config.yaml
n_layer: 10
d_model: 128
n_head: 2
n_kv_head: 2
head_dim: 64
d_mlp: 320
vocab_size: 8060
activation: "swiglu"
norm: "rmsnorm"
norm_place: "pre"
norm_eps: 1e-06
positions: "rope"
rope_base: 10000.0
rope_fraction: 1.0
qk_norm: true
attn_scale: 0.125
bias: "none"
tie_embeddings: false
parallel_block: false
init: "normal"
init_std_qkv: 0.0613
init_std_o: 0.0
init_std_up: 0.0613
init_std_down: 0.0
init_mimetic: 0.5
optimizer: "muon_variant"
lr: 0.0159
lr_mult_o: 2.0
beta1: 0.95
lr_head: 0.00753
warmup_steps: 0
schedule: "wsd"
decay_fraction: 0.943
decay_shape: "sqrt"
final_lr_fraction: 0.0
batch_tokens: 32768
seq_len: 512
doc_mask: false
z_loss: 0.0001
train_tokens: 173500000
steps: 5295
dataset: "wikipedia_en"
Each number is 500 + 50 x the weight over its row's rms, rounded and kept within 0 to 999. Layers, rows and columns count from 0. Numbers have three digits each. The size before them is the row's rms in percent of the matrix's.

# gate: layer 7 MLP gate, 320x128, rms 0.227, rows 264-294, columns 64-127
# up: layer 7 MLP up, 320x128, rms 0.224, rows 264-294, columns 64-127
# down: layer 7 MLP down (transposed), 320x128, rms 0.141, rows 264-294, columns 64-127
gate264 081:452466572501549496516483481568416489532422508539539461369519547501472458570494465529527496491642563507532531446540433480508433535510480512514486490517551535533458584587436551581527547527458493
up264 081:520524478444515510492553428526554408478383413509543466433439395468555541466453467457522561519494489508551543426467475483486492539433547452491515461533468437606500516450447509576507448493496504
down264 080:549492443490498430513495589505455415436472467536559442457516543561507431496536486485577448510563505341528578447459502438465458608530485534510497507436456478588484466494458535455484493437527570
gate265 098:465486472511502448543397529426549610474482631496578634499531564536579472506485551469445499593548541500620404418477539497502478519525520509497518488497451544558562589513520478496369380513509554
up265 097:473541461465503515461581554624432523475566427524581486469600520538450401486448466568444475483615558412566467530518580480443540445505491522513476527482429478496518500551477509452457381428499495
down265 100:511481479497511551509497470465563457570512455546478479471493389466433511539564517552495532508457472430407463527431520589528448492560545499576491494508516519509446470400518510511511606570494552
gate266 090:454424469463502492533526492551665522501535470529508527545573503428491507549602435492492533500486446507447557492501504441531519495515533492584459431433573513447487498471558475465438488530526539
up266 089:419471533515444414551505485479481572563542496511500549450589477563576474560520497574499480430448425501407505396429566507511439505551513518566395459473544508483531424383454441500472481480467599
down266 093:495556488409591516411462495486559429499506525480477476537498483375432445526555405488489520482491501469503476549537418487461464427487494474468520670517520430527531535583483526480497499379526522
gate267 097:459513579455556483483540500525428528377485373515529504480438511450569413516461572437441502534517576456503508466497451448493542561460412519502475445402519497484561454408430522462513434521606481
up267 093:392565418426545499496402540416538569462438464606586477500538576509548502424483591558465436483450488481483473494580528567581486442488532479484569471400540508521539549524423510480449496492493461
down267 093:487513465445527545473491474577526604521547500520398466517518445475522572423470502520488496455512506478527476472491472469503473505459532500525429345402420520432532528484480475586505542519501537
gate268 095:516506552521531523447474434481529547548599479461392489436483387451523448543535480472591499509468429482556492495491544514527447573453566482524568502570520469425509546399512524528516532460599502
up268 100:493540500441455463549464460543430464610481465521510535538540480529479497511469498602506562483473468454555454482442482552491523511489551425494440353565469510493511498534502509517469414470364504
down268 103:546517535529554462530484475470490396496500433496428575499535525486487571492498483492464468493452458564530491428503514431535525512528476437533440442482519517570449488400541502553470529432444492
gate269 099:456524531541458557570480510486440506578478425583501428444447524422460433510499449449550507605496451518539463506466532504559538478586519488544555460517487459595540476403497420547557410479533492
up269 097:582561580533383531475489556462536507476532484589525512428457576491437463519521480482494551494478560418450535486531513500431497514502491494471657446429507478559534469483565552581500535565548434
down269 101:478491409567557533544473556461508486498454474438581454493592520508444527481489466477531504540445468564631385539500507465576546457542528491403380424443528482452461493469560498511559417434490564
gate270 101:476408537483450506482567485505520469546514466529581562498496617490600560478497490497416522509523503506490523544470468591505525497539461516471569518542546538503479509426568430484488579489577482
up270 097:414552474468537501463471462536447639470562479443424547401402462491535482424502541491476495533548427544418436452460553498487471538493625513475435537438465451535500464441521512527397504436527541
down270 099:543427462478532424532571517423524455385510479583538503387487382442481475597464526495450468532511512591449537573583548510511503465481507586571496510523443537508505513485507391443609475498528474
gate271 102:567473575531541500477548450541480467470497487549516417397586504474541572530523484502516423456513562617453526434626468428488496537534545491541533471556530496442531572379582591539522577553470489
up271 096:507425469508591555527604437452520472511400501525588505421492515458521550458483544515458456532475564587497468378445549482567481525503488460523519422553539555464519495418547565540513599477527532
down271 106:543455507476479479535440525426488481422448399491435586423415516501493477528484493487509484514509493502475497522508542523499505536451450549444568546435495458465480506539500509459551458463477417
gate272 101:486571502499522486576501453505567482511461480494522562642529469482491500509475518388481546418495490493533466548560528509508510504513447471508438456490386499507505488563508532666415440502481624
up272 100:478554504403596516508465419533519500375573500541463377554442534446412435568492550568439545569522531510484452511537460472490506476502572499415481373446581511505449563476584586460576535542382550
down272 100:445559499446554483486496477489547577512570361565505569481582534521505458418445535493487440542475612520521502382549497505492509547485499545484515500475564626565477379436436465504397402453501556
gate273 098:437484521451564425588346463511448529446482516530485442503591582559636444554477504446579544530565509485566494412470591578537476536500440525483388631504518501507479394493490485514513509471476530
up273 102:516446547531478526584584501602370520652477560516474419455507431539535498468514409546557451498513422552512484547517456496524497548484483571560418540562435623499491442546460468440538491532560468
down273 099:541470566529516465501490424443564494485444526513555498481494570474505528457533528500552418552409437471573454520441526454475425577511437613409570525612562527575499500558552564458459436462548576
gate274 098:456555481535546541568533562491491549517599547577527467503553554503514568491450532465549485499434563537405470509461611472526619450531538492478584506498453523423532464453454446489510418564522522
up274 101:553616504494470567442562548422528412541510539518520461455465454503491498477565585478442587503490536487567536516563477446433563509500506573525476590540475519415471535474476470459476521494462426
down274 096:491475536548616523518523447482496493560521407438472547515464481525548509478606482518538564496464477495580447487500404509527456566515506548511416576456579513556527549494502401564457511592528366
gate275 098:411455473504521428523506450405491526477500461530508413480532548487497522513541438536523439548463461405557432459534452501492410581500533483468532430471508467625485437494458446539482604514474578
up275 101:476492571506526579431489506423397445545539474504588470522535526467409452476488479549435482580417562523559582519516369486526575518384540441480513489504579553482534516562558543601532538341500481
down275 105:459544404525443475550496552486564440573502547480564483499542472507412505488511489522512481519539557512606491528469410486527496532385529525440577343478465524474538544484572430491415577476474516
gate276 099:507515556453564489483588490509519457432504495539467424510471411525548462584468497470515415465527453428340542455529472443412565560542560452414490462577467445514537459535532467507448558524557404
up276 098:481623528500496492540555586448499448553502573509489625525478498501608544485544508530455524503573519542575581543555539492472519507553536525463505458475517527556406573449468412447526525438566549
down276 101:479535479478477431499503544485440526571471510486601472515462563536479398514442510489479576390533511599591522465520510475478571444436546493442426390461466471486570550408561571440493449444577525
gate277 110:499557583496492571550469570479372429502506517421549424569528418462471512443554534520490501499521477556552525480366462515524523468477587443480499476505474485591518535458536518500460437493507540
up277 109:561497592500407552542530509508385536505483470460528422483615492540490539494555527517511492477468513538590477594377533461453560581454573434457457442580506534558400475588516406503533509488480504
down277 107:513545574590485446546580462497445459451549519447635519518534499422463591491494487553487595452476590542513526477481395511467442516534480361530436515566515538478464527445528463500522450475492528
gate278 111:555464476476585453481480480493479486480472532470477519500556530490457517474638536439434470481511468558616431561525515508431473495523420436432440441545465554538487566540508430528529474619440510
up278 097:538520461476549484501447588447562430516477640521471558481458471468525540467522477468521461495525528524533514577461574512430474479529504561495542489522470465490404450380576511509537573484500593
down278 104:630522453538488509504522455438509465413548503497481515440392422539590588492583472493464475469434462482467434454435529465467444469559526471631531527470501518551534552419458486514458550473419563
gate279 096:504517518378515495599556495494509530461445495406420523539507525466451439581579515497469497462481541515382418482470491522492513554505508597508541522501520501618538523523574510510551487581500581
up279 090:539514440524571472587469483600537438554455570505511515417566459556483608482437457480479493481471576494487519507447449545476522462462516565577513521467526510580535408478412527440463463546607529
down279 100:444457492542474503565417570483481525450549486461418427518432504510491572510617532596520411486438489424402501507545469474428440519482477435478596547483474509533513485416536589511609500532445458
gate280 087:491496465500573469550454392457515570558517559528475520525573468580407508556491549523537502495491489470379530606480509503584495494521526526524433491582499561545459502402550554472473467536487514
up280 089:543522423625445497481518534596476462520486507464511527471503552577465463437574508500505476427502526408535548510494448496530489555496556568510423569372451467601469472503362522511509534463598451
down280 100:505470456477530520482512504478491503480499500564552449551485528575461543506426554523495543418518586500566560446621470482499451543386529459488384528470509496494585567474428490437460567527518430
gate281 100:475485503502470490434531479490430477470512479502504480506513419530365548416579463504600473438550546502507464465481530518480425400579436521491497604407423481497537542439546459539563437519469532
up281 090:397496625591375562502527519487479512483615470476424522528510534450625533552463454496513535549578491472511465518470529496466520554556469550482469529551610483484486541461541557552527503449452537
down281 097:484503490459610476518519471494479459497512590485485469460579494555451493501489513489540517557471483513507469505555496430538435500486457536523544344562512492506495512443356441472462539540450499
gate282 102:511546539438623430507517502520544523597483569460542522516538463597424507399497504406465509529507529556503500471515533485477499467468491433559465490566505581551413558533420408518572427564494546
up282 101:426511410512501490485473446501431496521494543510626511532477527570549453502459518465521545524530436474620435476412555459553501364557503590453477557553489532438543468506482549541525467444553518
down282 097:542477431471460400572558557457478472509484508527526492425492433429477562570529546548575409565528481488523496505482506467478558491485484516509539532456417518571532452536600444507456584562491434
gate283 101:469564507634542549505409543520523451539501501488572459553581594441533476510389491426495523519485549551543462410486473489511538474574421535520413528468431501563540451395483478549457451508591531
up283 101:516545462453462495506500514524513612435456520423466536606437480442515380516503508453484528452544545468429468557491490494521533589449514541564383490494499461409422569491446441556478533506449506
down283 101:471509441604464523568433435468440511595530462504500442422564583506491543419396403478534499541497461446639488482464493479509514487511508468394453466510565492515549516436486505433579424484536516
gate284 101:480524485575505510556441594470548507423517580481569588494487473419519531521431559453432477479537497520433596598509571615600569515488461442523445545520482499578516575534432520481499502511507622
up284 099:546465498480575530584560466511575539448541546511544484534581523384437417461521459534581508548532389475623482400556416369475506566496486469467552506473490522527487459570474488612516531450461504
down284 098:569550594527502494509598563488492481600516415509464451496513507512568514489569469510590409463461518459557510504429515551513511518508513508510550489519619623544524493444540555527577487619499429
gate285 109:474471485488483488541383455531473451492489551457497509506514533506539552535568492450338449440487542578508463459496541516549483590436566411561417417396462574516465574468520549480449497480526506
up285 105:420560530471549507449564448508493490512487544535528561592574520445484522543457552489439456445461585456468469517503549558506562504471408561487558483622527473532588521491534507517525485546535454
down285 095:547504398507544561482562587483495507554479485516544468552395525544426459436531508424492571476520476540444528527436500407534540496525491528558560397459425484527332525510562458473452476575483546
gate286 103:497566542541581390448492526435522498486542533503478473569493568418516540517439480504508503471438481516494540490559432564593544493442482432485499496515534584521594514400500516594566510388424379
up286 110:526443541450501573605469541413561450520496493558585489504512446553478436453584560501477544517510498544523432456440472498490444476519516509570555497453541597473493485416514576416488519525517460
down286 100:500475487466557540553473449478462507537465479492543571573451439482502463468572464411487515565528503538387512409463491534495468433508453567446497603560501548416436515462487425387483588534566493
gate287 098:488535527557476488550548516554432550388472504435542510507545546486464494527472494511490510436560433360431540451561619444489457418521584537525552470622481453411467505440565419517484539490513538
up287 091:432517496526417574506486551488525466507492456542586456535483507514493428578460525400504545463418596483519497493507560493455522474469495556505537438462461410600581503521437454503435546563458644
down287 101:523493555418488437545466417409445511511459562487457531533420487460490489607548484481491477595541546457525552528471468522485483506424497464408338446433460485470450463484500443523628396505533488
gate288 092:443399495479517505436473459535505469414549426481479519442521452501542465415588605553486365533557515545481492530436545473541519509477464524482481439443547548579524501483535487543466629528525470
up288 095:521529472420472371396485474485511459407474522499441450499538521432472534560432535478549553494444490480501511513564447550544488379592543520554507538495456460521528446517515502455453459435476507
down288 100:493521524523527564447517529384493436431468533420521522674576436470480572561489535527448432487464538501484444448505479453444462465541578521549476662598506535568488480463426497481495496504563395
gate289 100:415384537546478562494518476428559526497570492490518473564507493470446506604510473482496557508480490599430507438556579507563578588436567438465515507450553589500506523482486487577476507541517385
up289 103:440473510468493440526487540439457433468444522562461486488462435557502494387595470485461437563571547553466491499486551519492467499363513552460447474503563531494544484539518517585447479468467419
down289 103:561453519485452522549459555543463518503515432431472465523527603470543552540491476561452592439522439457503538466533468596541471476406524401478544395488429577553443495431543488541509357557431536
gate290 102:511575517452516504539490437441469480617482483433524563463485579465506438418534591451532545540530505439475571504578496478565500499570554495472486476438556587532476488488466525494492453459506502
up290 100:531529489515584488530475529552474452536524492576510545547571486503475515408473575521541521531555406524502561416542414454507507404597494531361475429469492515437567473456465510570515448456541519
down290 100:405546492464404428453528463495522556494470485493485508466481505584441376465516487583490597534472572430466488493588475486398482459455642454537462539466602529568522542498513381441579516412465453
gate291 098:564445544499569507591537494510529532456496523421525477477546523473570635445551506558453480532539501577598413560525584531460408514492512591410519494564485458440498475461428471502477438456489458
up291 097:486484551490513423521502530470488596522459461506470500500547487511582590439474446522542564554518553507502471499519468554438455579569470561506488618472446493497486452510550475557466522358509440
down291 099:483480470425426325518417487470549470494508445521543472538520488488573438616405477558491502478509531462468447551460485483582443457548458553499466436385529534565564423474521485454471513482458538
gate292 086:463602535508555483431483423505473504452535461553545446507458542487487441524502512483460501450482499559498571501500448510534437435451447462553499471544446542485451478546500426445581548506522374
up292 081:482530545497489403442516535534495491478584471488584539586599530513486391602445479565562462535518461431548544502497524427550519449515556422506470509515525452403546479463451443476502483423427482
down292 093:490420540477439370477434527427546416472569455556419498559527447535482531504475550533592444574507410491381486489459445510519498460438558512440515567549475473473470497498469511564450490491476549
gate293 103:454543462471437552475552524443464514515545457546511577418523537540481497486507577522494539472590543476482474405435531476447538395485497422504475472441501491542436527461572545506447494515484527
up293 095:549536487512481585496395488480493539476503496412410524512625505509463438402508514525448483419583452514525437456443512474538489460483526543445443392532588552547591491453527520505470451529480519
down293 099:517432466453528454492561562485427466476511453554556520514419496565470482531363372512483524486473462483497493480484478441425498525441529425558448453403436438424520489494527503563421460562427495
gate294 095:607533468584579509434477522495562494491548534480587582459582494506537468508530452488476536511523448469605514498471530544568480471443473410475531472477362423517492490581456628602564473499500526
up294 096:466486473490462428568489483546406416609556557508470506476519562457527512426524479525552520528522462536507517506459612571441513556515549396476498536477499534531527616486529530503502462487566504
down294 087:449529527465614470538559618568546512530501500565559488470477474600474547446478530445517512474435503588525466476555548531409400445503552442451464547474560484461516552416444521455527519433369467